config.toml
num_hidden_layers = 9
hidden_size = 224
num_attention_heads = 4
num_key_value_heads = 1
head_dim = 64
intermediate_size = 896
vocab_size = 8192
hidden_act = "gelu"
norm = "layernorm"
norm_place = "pre"
norm_eps = 1e-06
positions = "rope"
rope_theta = 10000.0
rope_fraction = 0.5
qk_norm = false
attn_scale = 0.125
bias = "none"
tie_word_embeddings = true
parallel_block = true
init = "normal"
init_std_qkv = 0.0312
init_std_o = 0.0
init_std_up = 0.0312
init_std_down = 0.0
optimizer = "soap_variant"
learning_rate = 0.00274
beta1 = 0.95
beta2 = 0.99
weight_decay = 0.14
lr_head = 0.00687
max_grad_norm = 1.0
warmup_steps = 200
schedule = "wsd"
decay_fraction = 0.631
decay_shape = "linear"
final_lr_fraction = 0.1
batch_tokens = 32768
max_seq_len = 512
doc_mask = true
z_loss = 0.0001
train_tokens = 134600000
max_steps = 4108
dataset = "wikipedia_en"
Each number is 128 + 32 x the weight over its row's rms, rounded and kept within 0 to 255. Layers, rows and columns count from 0. Numbers have three digits each. The size before them is the row's rms in percent of the matrix's.

# layer 6 attention query, 256x224, rms 0.0809, rows 87-144, columns 0-111
126:138133094116113159116145172122172129125197115170136146081138128115097166148079109152122155093131142171123142111118108171113157105075093150116118172110172071150123180206126114134184131130078141184105118094189132129124229152102165116108118107106126077119165135107169128125106130135101207165135111199138078105160141182119163127105126156133
129:084115153106145108070058128119152112126186116118091092171173052088128117131146156157109142085099162112101167131090137138116137145155139140115132095092090118096093119104144116112113103130150166183082126151105190114087181107149116089139128146089114129169159114110107139159118096111178102160127113144124123123103114124153124127152148135089
131:108126132171102133148187100134149148136123171104135102115086128180129171156104064096150105106115148167168164106145110116099170119090103079120104112177079118134172102129119126146177117097124083026113149107097162137165110140151146105154149169110153196165140113151134119151112139175114123159180118099171131139188124070125083109140101125066
132:105094146194107106154149121110123131123172090128154134083124098123147109114126166138120108159113155139130099126123156154104117108159115054177117113098129119078080118183149124141147172093113130128096100130173142152137091171092127129097180143157170170121164093161141124109139163066140103112079134149160175086062055206102161124143113183146
137:077118137168115118079141118125045105109101137088159147155071106123136116100180146140187147111155164108118178073099135159154100091108161096038147150155141166097139139159166153127159116108153124135145137117110136102206154141122162080136162163150124157116172135129209116138155153124113146164109103116127119089156213164115171185125186143166
134:117125144126130155089141114120137117099139146064128132103125176142149180171115142147132108137177101129112098127127106183105119160140135089055074148174129122086091101118150190150160166104126089071114109139127167089122146106198147181133028126107104154112083161069111119125166143086150046170089156059080138150122133132079147107165177121157
135:130087120146172143148143134129157103089102165138122154161157140161133127147122132076159128155149101184148102118078030087121164115172146133107099110114163183181176101116175077127124126172176112152092162122092092090156131139156136175182109120117139132183194133117081132158147149129123177075171177147195111161118138195120171144107160171130
133:146162158155144147085126112128160143153125107168145147144088200116136134100140144105133142209152048155130163117118223075173055163119112103046115073050116142120137181185088158155154083117163131114133148161163096137119160090145094165142122114115145144125166116106138107124133107194146169181132119156167141143151142152092104071120160202145
130:075154172078154158184126141179172117146111134096189180100111138068127175141156135088096148110073135109164156150112105056133149183108073119107176142116135061124102058131139149142125107114131090107167085144117111113112165092163126061102133180203163103123166133114167127075113149084084143113141164133139122130133114142093099074117132144108
132:177125116123149124136149115147130035117136082130187133171135143155151180129206161127128123062145146165122128134114148151149159179119123080183114143113184104152112112184112123133160101083149136065123118106143150161072178168120099094151104117123145131131124121132113106166118163128142100098185156059093117100145149118099114184147127154113
129:139154120087123118160174103120180151128184163116078133192088099163130117124090151153133155138136167169138109179120140138153158055152084051149150147113167167175148101173121137142159087100166108136111101178133128117129112152122077126123062120149079113115113137147112084145118094074125054120158092141177133154099079115145175081149113088129
132:165078117100100140120125166139108139123106168145153111168094088078093193120174101117147202087146183095093097125109127080075110117108133119031152149085137141130062091112123145126104144139195146132121141166127068149091112137048090192108132187108148143114114147093079081131125125126149169127089159145203108102104142091165096148133165119136
126:100146150147127095193116095152144163102132131161127131046093124125120120113064134142125170083142105114109085132157133150121130112156125104113152123176042152137193090144157115113138085106104160159144106103159151083137141145124128109131126147085131135151134215129068178119092105155140182085090100091146126122121122185127150167145171153051
128:177132129121072132171148097144105139119132101150104135035149128114131166128142106095116136122123182154173223140123178099172116137163103173093120124136116121123085153070129073107093058137107100157123135134142137141097103105179139164119108107089108077115134137152151136109104103159138119149097235082135117130094114106099139183203125163121
132:125175090124092126088130163101146100138108175114140104126113095154176189174127122116122096115078103158139087083133178102111193098143135105148113058082102129121125111121152121180183138196107132156100109110138117188101049169188156176068136060130153063134105150133121089074113113076095142092120110124133066142091131138122119115117107139141
126:157062104143108113169141067173133144110062110138124093157124144184124197091148172156079063141130151113134125146184083092143134143149113121079125156142149145069107122118113097134117133098100107162122102151192153172114109144160154101105103219114129129122113140112099112128144065154130125124106145123086156119135160150150202127084146199104
130:093124087068125110089103105185126120107137107124113182135197104115092109158123098142102144147098132146144175061141173123170128138121165132116115105169194110111136115157111179123106151088072200112105023103127129166100156102139133119191137137102118120158126200243128176129183116126113126095116126178203157188098126138107163113133089154127
135:152115162140110158117089124137130092089109071139116172135094073087176153162125158162143170105132123061073161108122101123123134131148122113155105152088124127199108181132150123109117079177103109121124124053153144094121106118086145142113146139132147056123122150102088135163128138154112165164141115145090116146110124156112093123124187182178
132:116110115155142099123148109105166060108128131155120107104185102183105087084142164142127186165176155169110147047084119118130095114135061188113120150129132130143173086097175131153181176115157158112134136114127135104137108141168133124077167094146096168145088132062137178107122106133147097148177139200164129148118147089097179057193136143075
130:103156114135077112156146132106124062185102111091117075100098133089137130152132153143152100154143123100146137164110167097080095200233149091167136159159139090116172124172128130159164106147070126092187118174130147044130107156106097190141127086165178162196145114166082079084142136085131163104120123061169118087122166107108186157154077161140
127:143087077109147149140101087104087129156053118160120137102122157110099101167130113140220108108097122151136104180140137104112141121127119121110152137117163113167151182103091126124140115062106198096116105110101023083104075087126058090121111073140184103157135083099122118111140123144105089133134107183112206162109101148163137050071234122103
133:149105158076118102139160203186130079106217121148161162110111120143149149157161119106121126100114116087078139120114089107102138114151157129071147134120125115115113156159111123133093141092104193132122095120122109166158112119141133116078133138075129152149169117104148147130131100133169126130174144115168102152064160130076133143138181104054
134:136166096119161103090123086163110097133110195131150112108139145149129160150191125139152131129139151200199133138124177062160080101088149131140103123131134108116155050105086153132110101175160168189125082191171126110133139151090073139097076098087145132166138136074142112132110033066188133106137124105058180110135083181132104162074106125092
125:121090177145135146180100072124142107090120122061101171137145147148119121166198103095131101116161164171183123081149144157165134139126117124116158114117101129139136168173130100170184124079101120168122091127137107120133148127159107145190138156122123172119123160123102138066163096116153076130093108105137160057075150106113174140130117168097
126:060151140138145119102088152122142159191089112115061178082084130098152137147142104183158154134127092093112116149199171095131065172143169129130148163111118168112144137059101051145160109138116109145067108134114113151108175133166123080149165168102143098086103143083157112141125133104163079088162131108176075134117132142171184139169173141106
126:165112172153168146153095089110182164139142123160109109204119176165149105118168053074124129128118057081133173119103133153128162131176120166163139176128077038064083068155104089134192105185087091133124117098074123079113128156124113122116166135187080067125121114133154116143070118162168085090157129154130198095136114176114154169181100156126
137:127186136116179151106125118108094088075089124154149149122140129151091135178085106183062178065140154136134132170146121144142150108116149117186135157062135074172082129176126123147166176145126171143127189186102087145148108144124122116177130195169092079158091142056156148128161125121130111155118106132077079116110177154195104146163065127069
134:153113135154112105089136130172113060160100161135190132134124152125113147092084141144101140175132180093084117092102126107140056113121157144102117168150103144171102109126180147131155126096106094177029080141093143149123155144117132170103116099133166105154164134162115158095085176194123144119091101138149109128204150084082126118111112116168
125:134107105175117126133145136109145151127121112090100138111114141062151162108125135141121087161118114139140104112102144181143102118163095161101102152124170110129120115133078177121151132204131175101146080090129160162114145163071107078097148142177191127130047084126134055152125129151085148139114131064180080121145135188111175143127164105089
129:121114119080176150138104159133105109116156123097129083116129144068182158119152121105131138121137056099132066178110132142164166145139160122185110175159113142148177101060097077123084116068123125121114128118173109105098100053093126102125114145115127106111191099151138087130091106103141068130146151088066054132116109096127120157123088127138
129:126075076166127146140079157143152121172111159116143157109067148119123135152144078157106162163111176172114159102195135145115136079181098096116199095123125172117069111078081142127098079188133137141143151134097168179112062163174094157187104174084181140126147130126102116133081128194169190126170164131121037099145104141139165126115130148099
122:128137114148145128132128156107147134102167102137107094109198133119122133136125191246078104182049133131154139105133169095116151178147139148101130075150167143157176155091143139155112127105112067103085158176104125126113049121184078171105138113173108127098137101087114117135150139118135122134118125138125125128058135095151168176105143084133
127:158130108076136135120154161114111129099096109133126102175126159153143097168121116132138073079112131092129123117144190107149130206148173110132104084130095084141097085073150105149153150126160138174170087089126146132138119161181087199137161147120062166129126118158056137128086087148100145167125113168121141093140222165167141169144133182073
130:118109119113084138091088083129139139124134129124049144127074169139107090155203150095082142186174132107157127161162110211110144159130130093056145162155108148156121172132196114142134158149179121134088120122096121137168091119099075177161114109132159141117080108118141109117112140084090085153069214203140157124127157167188090106141108094072
136:102153091136111081175116159165120178105115110128145074165154112093149131098103142149120146159123139141133119144075104056076146159180067137077082143182160122182111139106142153167176166127095091146097138094118121136151119138186137029153134190134179121132058133128167151131094151079157197122085135095134107044115113184131116115143104152138
128:132148081129097161073143119143180050125139111120073115121118046171118152094112122128144166142147119129109135090139139137121190155102103135067156168137134169128120097099085139112114133153137125095118124148113040108154201164096119169084102120127106136112088146097123141146141101125130136092142175128122065113135165125127163160117113170118
136:178088155127085096097182139103108149109131105155151160096156172155078107151098160134127107198134164159133157120144164096088159151180073143160102137098139134094122109104090176087195203127149055101187135110173126113144187092147099088084118097116140115139135136115125111113118116177101114112190128131172083184129092142157084152096106083159
136:085114116111136084150106088102117132119149090126066104157135151170094223132101132142123134172171175113095117092120140136109161073120171123206116115167124102118143117103055176115126160165124127085136111117097109155109166074122106139172096142165129126138125097085138144133105196098141225183209184132115069105127101167134089083119166148109
137:116109156198175131112110117076131128182126162149037198134150163123115155090140157066149081101089122138117191080101131141120138149104180121063111159165175082177115148202131142097063149146075144095103111172111147095118166107074133188133158165123112167168136147128123098152192128096137092169121155114202112093087123107173119107162159120123
132:145082154088226144122110164135072159151105117130126118085125132200175178137157212151193153144092116209146165122099131109091143124148123128108148156150146089109160145103163104093136123132089114177148132123163193098092171140133098096154100060148151160074113138147150182144126137111119179192116117133177178158192132160158169156086150108106
139:130184144141100125156103097145118207163150104116069103155113167105150108108149110136132140130166155120115147111135148158141091124153089098196065164076121173115177130117128150176109087093119148098152071104148141174129100143098130111071074151128088132207106151102087137133139177082133124129141193164115087184087135076080127142123150130060
092:085160162119140161085069154096162080149118141151124116145150127160141104066107095120139134144149108146172104127086184135088119110211103089134098144139149127156108102118176137101140126144103146136193166168172101117139119057096057066136174096124108166102082093134098115121132139130050190133131205128128156157147123106092206114155078137150
101:080128138118176114153073113158113070091162145123133158124081102115230179164126117151146166143093135128087150148136080139142127154138139104187122137122153126129127150108145116106089070171133129141149151130159082131128102175147088124101145124133133148072111073120142161157170147170151183146065179113112133130128137138084096141140157100179
113:107122108107191155124072069157129070102109126079154137152093139164186094121093087138149126125098153103163088122066122176084190141150142105169103144132175151099118165153168105089133084138102150086136156132152091136163161103156115133122160100112057151107120124129097138162161188209139152113117144146087132126147081106043122118169144108099
101:105163124150101108169103118152114158097108140107188149052063131077131145134142138150191145056115129094099138095154078148146085112042135174121100085195110118122137122118060165200091114090165136175096087085152138108141112118142139112118098151145105072135184156149126178112114126164190105150139126114096071137131101156167093112158161150117
107:038118156100177101137094072126149080175140151115177119174147125153193188116094109107187152123122117084114139151115160154079100124111140192139105106144183155093187144106161147127154125174116123151201130131196074158163094124174102070105140139121133106137152100122128138151185123183110122127113161152084151141116110136094096150139118107128
108:075141082129070126207125135115097126076127128118127125083119130113157170148169154120104141133125106151077180085169149077148087168099140144123083135166118150106115072063104169168148155177164097143068121088124126111185109105145141099113143164138156125187137140171113123164169047149171106112126149101125160127124074152189060122129111180170
110:182097124167126109092165225172119147161169118147111174112172153145094138071157102142076097160099100188128101056168117128173184169167131123124170127079120116182128096164098131100094144084165093140178128159091154130090109206143131174129113176135193147125125129106124196133095119096122096127142127123154087125121204188148153097092100148120
102:137082161093194150100148098167152078153150097146110154169147134194183151100110116152156142192141118101185093112114129167097165099172132124168179125102107145144125158125187110066152078117074128105159149134101114113073123138092144105106155120152139153141115123136120103157153158109074144128100145141142147108137113128107168152064114116160
106:068151174085206155134092036169126100155144138169122079181127101213161141149046108091183168118145153049124120163113174155119143112126075105088135137126151107098103154075158141134134117159099135085130138150142113133176090116154122065119158131133116112128157169164133108118138156118097139140159160148086168143152091121137125151089157101137
116:084198139146083124182104105097102159093140187108159086103100111072074121180131163074134155089109139122101155159131139085149060124080116138103052148163140123068112136085070185184091193193167140188144105143172115146200139135181116098146131094146162117158166142119120100118154067156179096146134156137133143134166095120128097112177147111110
116:143130178127100155141089129132123120121133114137145112112087121063141096167127143115171127113120139152114104182108158186113098120070159145156155080188143144113092139188090116144113084149178144166063039122152119084135148123091169104143145151149121199120099065130141117153152125122236059110158079187171119130108074118098066103173100156182
108:092130112071098125130092176098121114157115077083117119104153071089101171057121169160083074132140148159088117173173146108146089142182098121127145118142104159174105131098123059089120120116113114147044145126142114144166108161083136155159119155093178125110078116100152133106148076150100127140092105091124125056051132182136126141121088117101
095:167126092129091176094118055181041100079157084135161107081150096138084106134088110144184141087133193107110092170121165112127141172131146138149109124152097132097068105101141137130141106166118165155186128175128136152171092122196193091167161078093110192177121147129144114140114093100145089127110103137155146167071087086137141145090133114136
118:075110123113115118120096108138166145098145142074112092116181146129143073150096064101134103119128126109152103117116179138189130164100134092098146142107106145094074121093064193137185112175155128210149108129180095120174133132181164079124134147191147185124139130097070131179135134189150126098126150093066162164153043124153106110110123109131
133:138116110144138196137159165136086134150079071184125143089144106121144130096150119206127094114124191139098100144134131170109128121110141121160154098122154062178134122171140110115148111075109096153152142091094097129125115129092184158159144107131078139089097114129171111210146171149153148089090063114130126189089119131091182147111147103152
108:134063158120122147140105146131113160072126151116081117122158125123146098186096075075185175147157133103148057143072145156086089184116157105116140075117109065155131128128107158089173137174110157104149044139175098082096153079139136074156129143191193184182113143092105149125119172185104116113124162136132126169156098115119058142093093133173
133:174090108108123160121133086132142137080141149134126172147102136197084075176108094118161126129122123081099130106137102115149183133152128114080190152169138178133141075138075138112123125104159140115156106116170129095120141115181128102122092095147126166146156111075065154138160087106179096109121136148162098125123171114163107100090166130143